config.toml
num_hidden_layers = 26
hidden_size = 160
num_attention_heads = 2
num_key_value_heads = 1
head_dim = 64
intermediate_size = 640
vocab_size = 3455
hidden_act = "squared_relu"
norm = "rmsnorm"
norm_place = "pre"
norm_eps = 1e-06
positions = "rope"
rope_theta = 228000.0
rope_fraction = 0.75
qk_norm = true
attn_scale = 0.146
bias = "none"
tie_word_embeddings = false
parallel_block = false
extras = ["capped logits"]
init = "normal"
init_std_qkv = 0.0427
init_std_o = 0.0
init_std_up = 0.0427
init_std_down = 0.0
optimizer = "adamw"
learning_rate = 0.00367
beta1 = 0.95
beta2 = 0.99
weight_decay = 0.048
lr_head = 0.0136
warmup_steps = 232
schedule = "wsd"
decay_fraction = 0.812
decay_shape = "pow"
final_lr_fraction = 0.0
batch_tokens = 65536
max_seq_len = 512
doc_mask = true
train_tokens = 349800000
max_steps = 5338
dataset = "wikipedia_en"
Each number is 500 + 50 x the weight over its row's rms, rounded and kept within 0 to 999. Layers, rows and columns count from 0. Numbers have three digits each. The size before them is the row's rms in percent of the matrix's.

# layer 3 MLP up, 640x160, rms 0.105, rows 0-191, columns 128-159
143:464542473527502550469503511456469527538533478454532502489444464552474521484564475548563485473496
044:469523518506482557525578548495507499450427474538516476434494441530586545477461433519576515549498
126:553516542536494547511549580596524453550479502494532594511584546492496456435504490521524497491492
050:408607511550458527510548545529435524516529453484444533456516527515499460464480483474547458469515
136:563541541488506591503520551527534545428512433550556419447424533536525570484542424463465469467523
070:499623544529494529520568522536455484524533509493501592450445482574532505453472445521545462541455
130:572593475468475440453577407504452573513541456465509563505489447463480501517431480486497493416521
055:507615426463449486530596447508516403481508501495452540465440504492506554359529452537527576471489
063:491585474475529503528506534496457533574530399473448516470453471570471540358471405489496542470488
051:553605533516426506522557540479479521446458528473492526436538492537494529472438478494492522533469
042:468619529475369478534578487549556536531448463422502544441477547519516511488527422570463662431525
058:465682457497468537432586622555435502563504446496534501471480493470495479480547437559482444567423
119:539611477550503445492493564573493519465504513531467594457436588584508534512568516513524594475500
035:548531420480495524491538493559391558481514472521475590464465488491538567464468510632522551569549
112:584593533501473612494497522484540605460485537500471517419493511558528529484569495516455530500524
144:530609485428508495463537525424495512533382425528513474419536462515508522451445526484509509509561
044:483547468527479567555518490477553507539481504450490596541520440467563546484496450489444581497381
040:533554524466560510479546519469463495447567438483489512502507465416563469450506433543487576489446
066:470514449552516561498568486523490524580554436461471474472447487482496513501428427541443544452463
050:449479414509462546508541536541521530496509433498490539505443518480551514426494484582528492470484
116:426494512453492425538505468520487510551502471379523514535437445452490506440601470506509489502470
118:474501479517491678516541492541512494469497535395640547437444503448516536406504424445534497548510
132:457529427567546501439560538459459505534513456525471575459437567486478453458502471590397438511418
136:576515429502555502427560471511478489568509408492556512501403539422487520518564457524536467532489
147:519501539489538449445526554512547487511551524572434467543444531527513493487492463498469553499500
104:504495531510467536449514518531438536488522433430546484477511539535534529376395529584541520518438
047:480483501440388555507522547540454505524506438414430481467471445507495522406481455565512524547440
035:475568527444410518472590506502415555526573483461509514498446527481550544432426480493521551413495
108:505594516486440590499611467425522522563478434491568522384424462560502478489501421480568550547434
048:527506444500510580444681512550512479547527453535513509527472524541484589356538430544485561496517
116:601519398530509425467510436510454492494484478494510531517380447519467551486462434517472522470531
060:522663429506459511501501498444478468527530441436527559469494458539524465448485483567507505516471
050:430615456533509483544574456509518487467469474414477515442442492494510503472498452601554561489478
056:496552479489510559495604514572515519492523482509475560373432541517492503447458414446486500554517
120:516512518566452597436538497473521487562526500546543443504597546510473539487441464519520513457515
134:471509486457543471471536466611464440624482370512560593455444427466583455539426487492507482485450
065:509563510439441560532536539486523534592440456500495509474445467574515528457456462468491501495491
057:528647427517492540451579514458474524513501435466430568430484550538517473457553491550489528492403
121:407515462494506381440559475512516554486447353522475419440534515476525484468474507503496447514440
128:544518473466509420502565530482408512590542396401469458472522511491514528475462494554415557466559
135:520521440425509473420590596548532543569578536515446462454440540505551452517463436531492577417438
140:493505445536541462427549449538423516556485491453443525410522462585487564503431461508540443565429
049:492558502488485560492531511553540455516466420552523542488439503562580565406517436526460534428501
052:455533457494521534488597479472550441449507429498498476484414489473538554442443428484514497559445
128:524478473442502433437506598534482494524511475402523511410385494507443497463458541481542427508474
112:429552476513498450503546518485493479466470529555461467506464518480464459537554456522429500416398
036:471589425526525492537582613481559468428549449461460513477470477545538473457564486477490521518466
054:425615501514464546503576559533448488547497529500503576468477454484541469335479457618458526499479
052:442606467493510527534579547501429518474494384475477552503487500531564564394480423575498517487489
102:446510415458445478445562368485407521520514497485395450489502415457510534465429523513438456474452
127:416612491531511597533480576439504480559534551579534634376488491491489583471473505518529481474473
135:477666544485423517565546504520541480448445453509425520473583539475515559495510544484554520576585
134:439562551489442549502555535556517532558492491472529428424494468506482539513426456475539514518428
116:412552519413416580520533519588463531441527578474525535583467554547511572451491336496423496479460
056:419540468442533473522515519576479461542472452511458529406509475456477517451492478535498518513468
044:478555480494491523500572513507496452484568392509528490481404525496532509423510447553527545494440
052:550631494500511474492660507474485551500511483581505551381477493542555555415430389554508470470470
054:491623447497485541509558490462534501593498483430541489469456562506544503431468421508536563503399
115:489486453472516531478550563501428497563593455510559486515380451518482505446493484446540578431495
088:453514444439435499436576425411472456502513536418438556528419478524566501429494523469547560481461
154:531577485527471506445548515475477483483505498482532511412439503542524534451415528454559448447522
109:479518495521441609527493471527553508467446537442451532502461514554538454491468457548420618473454
052:479526420477520491590572498530502476511460467469491522486487471529518528441471446509468507443473
052:440517425485494532502577466490462469538560465539535526473373517498541456430542448555517537533435
146:571564436510503526457519538415578508556575426506476493407442525464472501407505483464557557464431
159:517521513459411525475643569503560574440424449491490561519535469415564486391449507520521518472565
098:509521546543538536541458526522460507516508495565480405498473516422477569468500438490506481446531
120:495508537428485570577496451509418475540525478431579557395524491501539486488414441492487567513454
100:425488459498476456538497415476517466492515475481489476413487450476494492404483472490409534525438
120:479527506450497567408522531499505514521507366534603459482478482430468498499454431476529540499440
052:491574573509482527502586462480586502570475494492513526484386560535536548473495457550507580499490
145:466597423444482401441544471591534531480546474546484466427547550454487458419502460554475515542459
068:443551576515530597533581443503481519527474461490576477461500513477563501405447429535476547431430
061:474598486590470551491555527551467522560509418484464515464465503505506522393530474563530580570509
044:450641484509525475516528501561452417537531498493512550426440521455531493461530483501515574538504
063:411484467560552481517598499563489438499509474504459483431403566462508549428490436524492554535468
056:483619509510517517534605501505460519556498433421484501484493508491568554425451439518520528491416
049:451628434443490520568571454548490440555485445545506498485450514460507479389484494542510526532375
115:627521492467413556545498587491508555495481477462507485526517461526433521454503510488498486521508
043:513590513534560574500575467509446459468517453534489487470451452550489489433450539550542481508437
120:534550466476493551463534423537473508499546502504485518512525552501496600449580458432573580444523
054:415556437483511568528555474492559531522495459459511491471517488522516523437456422492550635498428
124:504565529502465520585509552474498486580470443548475544457460467522483443509443371504536621503459
146:497632513416466456620531495538493606475458529495515469472520502530496502410516512530533528535439
133:549508546515483423458544486454427517457529578437563514423495507483479525423519443488498528458521
148:524498390511538495492544420530508478551466471496584525443412433564470497451473559458540464515465
056:507607465476564519504529509545533561486536421503501475420485523445528512373549505555443531506508
049:454564449566519535489539524513464515479552446539467502476397597549506578420492370534479535510462
047:531594507452533551503553464500533484484468494516557665459479487471497521431519480517503443447495
055:515587512445488554506631509405488487503483461512448603385441524509524582365472459551450506529525
109:421571537506503438516580564506443485507556350539538562500449511537539553494487459528458467585474
091:466576434540452547480578503568468564483457458472502438461403493521439543496422504566472506514575
060:444578477465442538609551535512498508505463456504490589514478513469593493403464455555433580446495
058:452583510561493528498531491468504499532518443546456488424450501456557520412468437462548513484502
141:560492439504473558482528467492547591543416432505528547424507415463490522476454496502506641567505
049:486547502545490602572609552473481440484527452521527561438502584464504530441472460578461501484552
049:431573472506462519565586529525600497458514429511542506535473517494600540381566448551483464463482
051:490577481567507463484527503527535520499525439491497562484503492439517514429440458488577503556397
049:548573492523482485515581436432482494526443396517434587491473457525594547385555493580525537537438
139:413502583507529505583527461436484470517509431559548436511529501450483538430517462477461539416501
161:524547467447508396449535546547526441506497530491424493423488482560490448465465461510473497537421
130:486542457447480511482501435581489537502446469556517489492441543465484512442463463620447554517453
050:444549563512408513498612468525541529552470492530500530482429449564495533442523448573518553492515
129:532544437470547465432549586515432521496485503495584615513435477485509491491436473549472486511514
121:395521415504532569499495521497522484600592573519470564477458555528485491469423416504574499510453
095:510593572491464529510533549543441519481453420406586506504498421565495496445424499473503543481392
067:473645513470521527475564548392537548506471445535447556481485533560552528407557458541461564494431
106:551490414472466501445483401544444570456475488552536514470393528571497527464443496603517465510526
089:488585506534466536454653500494436522571445493591463509478408441543524470483480523473560586521527
052:452611463487475505468587488515441442547592435473514496494458503533526512462518464476485558504476
125:493540460533460569570542536536526430468413545489451465533372542469503513452534458441521489473550
129:528499525503473491496623546450523423508400468497430548478560416514487434484468469493460577566528
146:533487470475541409446512531521529457493455434586503453510416474549469482474474508587484527511476
125:462537446480577433423517508570501500560528546444586502486404528510567465483477441532487431511455
130:446553549410453538585551486545527474487444532542470454409531550546631492386501524547479509549452
135:570475369557540518519564475463474523494531424452572452505460483519484552400511511480502541430522
090:521552516566562563468560549506488445532490465544475494504451528520582522324538459505495463449496
123:426563474598508471580542505550496493472445444477487434445480504420549464475546486459512456512413
061:537524457496473563475584521519541488538454410460463566439466523482449536461530491573442522530404
058:449523409531547507524514491496460491530461412515532524456494525515490509444523427507498562509485
140:491514379437509442439539550543543523587518487455463402437474473483486465473536485570543499530437
124:550531468465497566408582556529458506597552485443556539541414438537519466527453506562563501547460
104:518530487508533439573487522497474480460449478506522462519482517511427507413646401472609599541462
104:486497500491524513577552522486501506450413459464404446418535473448448544416413484476492549506432
121:464474514512485506542561510427370474525541459498552475538384381558492543492463478533549527562422
125:494551451348514497489509474439466552440522528479528583489498441462498443478469507516442520449555
132:507529457437475417505503485533496502431393509405404632465519416558474496464496524432561598533464
143:514493462467523471498508465521500500512428551414449584519377450525526487502462499520539512523453
046:439586516484542496568551551463459456543541499484487525472467513582488519415517382580542477478458
128:429536441557535490453600518510440600547539503482490476484481511527555548488450406598507600533408
134:548551477493395564454492491530563547480464539407519537410500469448538457487534468542559555522560
052:493526495521519551491511581515575533583452497510520538393484533484546491397429460571456505468482
128:535580462497524513469528569481419517509567395425473547453546461518519590343446487543479548510464
053:499630490470470481471524460502420497530514436481458493428518550512563511431487511515473526496434
141:472597514442543455478639535490545561432565425555598484437469485435451570345556442526560455481389
052:472587472440463628527576542516497473527522480473543599468456476555565512394452461489471503479558
124:455526492442479537549513513448570568487503363503460575442507462543477514391590485650489459448541
108:453607567563507541485484502437452438510471469532500492435476481434497577471518430525612542542460
055:508605509510491467469586498556495510566496437529525568444521464503527509504505378518544511517424
105:467571454441518438550665545549576524543484443531510479434456419457562568514494488574449532522503
049:456577445518503546486544430495507438511481419530484605551448507513503462418519475473400568483460
131:450611494508452576483501392474455511550495429503521546493446527434511612523464486550495525513368
054:450539500539555595486569489538504501508496460541510551506469467532539567405493496575481545550451
115:539479561580518471513572512549417433449464523499513488499416511488493610490504453467537522491458
049:416571457518463570482576443479472516490484430519499531456383552558557528425480458486514552517484
043:375543492505526590458544470517556494502486469554508555450486502530500478379511451501470472548509
115:579645415439495471390545518464587573397536499563521541441496476497494473422553497547516489430529
113:545554379430459538448529490455481462452533484520547466433481455435529513380493479526426531548494
129:467621453434449516484557480405478499606515370475439561480511495512523522526445551498524519492526
047:449561475494545545529577576487436516528588458449578588469427496491502551412489476509521489491490
120:552523543548451611458505502474465464474582436466505453428460521448504518448505479551439467430515
065:465574489476476598538506531511495548517484433486593547457472468555546565411434455559471550502507
132:474535543419460468459548527570456549487546479452512491443439468473593468472393516538485494498499
147:449562497548506476558513434454496471447527454455497553504478466465526480428560438502534531562384
120:516497481498538523515529566545480457550592420426540489526434522628463513516441475510530493505424
055:441514482440464442507559443496511433508473499545527469515413540515485503396519442543456536514480
121:539478366385445512442517589503469520504547553442560546546434526552482542491454399385460512447537
134:475525434423516525505546499490557434580473531507500557474518421461523460511481500501469420443560
070:526571457433475546525579530467454510500479450467493541421535550510489522424533488573493565473426
050:526505506496509582463623539450449510541454490534481550406471529454521501394502496521551586550541
056:487575458508495452507584473462511530504497438448524544414463477549542501443506465539559518478463
066:390588533469507486503512459503462468555488499461556535469437498516435453418523414598475544466408
047:400633488513476545537564438500501471526433433507492490398512519529494584441488441489553502538486
053:468585493463512441436552484510498518479511462599513503497467573493564548464450490522502547521453
143:421582501511443501501534478449559469526588431508436576477539498471549518401552503483489550522442
046:499555458441497481461560486543526522566490480470432548501487515498529499420461493525495501483442
121:554534469512495468478536460545494521458439482533540561465471503541476573481403481520495496485505
047:454598481504496510497580508483500595545473447511482563526462516543566492376559449566456533472414
126:450531533514485677503522517509520510535521486551599509461534517562501465435448464502473619495502
128:532646462448432533465550463479542543548497505585480446404496500540535449540532410479469515488512
041:474641489530509474484548573540517579511559436562463526464529489527553534433526485455444399519444
062:548565507535443569479592486428475518519490414503460572419496489493512471400526479517465574469472
048:453563516538464535520634487448476493595474476415517514464456590475487587415490427428508544525471
038:504611459409448489445601501534477442537472463504583580455563507486555567446564441483444578464542
129:510512496481510496472503521447505508524511545534516479512355489568480495497558438519488448508449
103:565618459449489432474532547487568448568459418539451550489431496480515499534499483420516448513553
070:442636458458457503516632462507476612549584408538429456398512520464563586438551502522458494526482
065:473576467522546451481550602471480527498567412464457561451446456539538552424543460497495553507435
057:477630473434461588495587533461565495535552479556473551560508438461541531477520437506473544479486
113:490523433438483534457478512450555517445514513517498552456455462512564459446496445523558494454453
049:497615474543498543542507478547450531642428491466488550462544496465575541463492446527428550553475
111:347513468514495527482542475404451550602605438545578459424482427530529458536464410461500530465461
139:532462436476434476439509629558499516482509508509542514441409515535564524506394487572493568454483
139:529496424528539423592497557465489485552433488557535499432386465442464516509433483502561493541442
056:434600498471478560505525539544499452517431425453475470471416530434578519436478476527522531491528
133:520530431460546426505583584492519524468528410534612502488477509500463544393459486481515510462468
117:516541479504526503515581494516541561476414528546406472426558478507517516315500484491484575510528
045:554646449502517491497621605506466434487464398474431529494449509444498499380542441525499505447436
105:515539513407541530545523588439457553529520562522488511484515455443481425470504410503490553500484
080:479560515521569517513544562503482485530518488526396440527493442499442502461448539482447557496468
060:462503601512502484497494466505459533524490433447547508523457452562467474439492457498479430474474
043:430583542472454562556602589480478529542472443504488538482471449447524508435576438544546557566430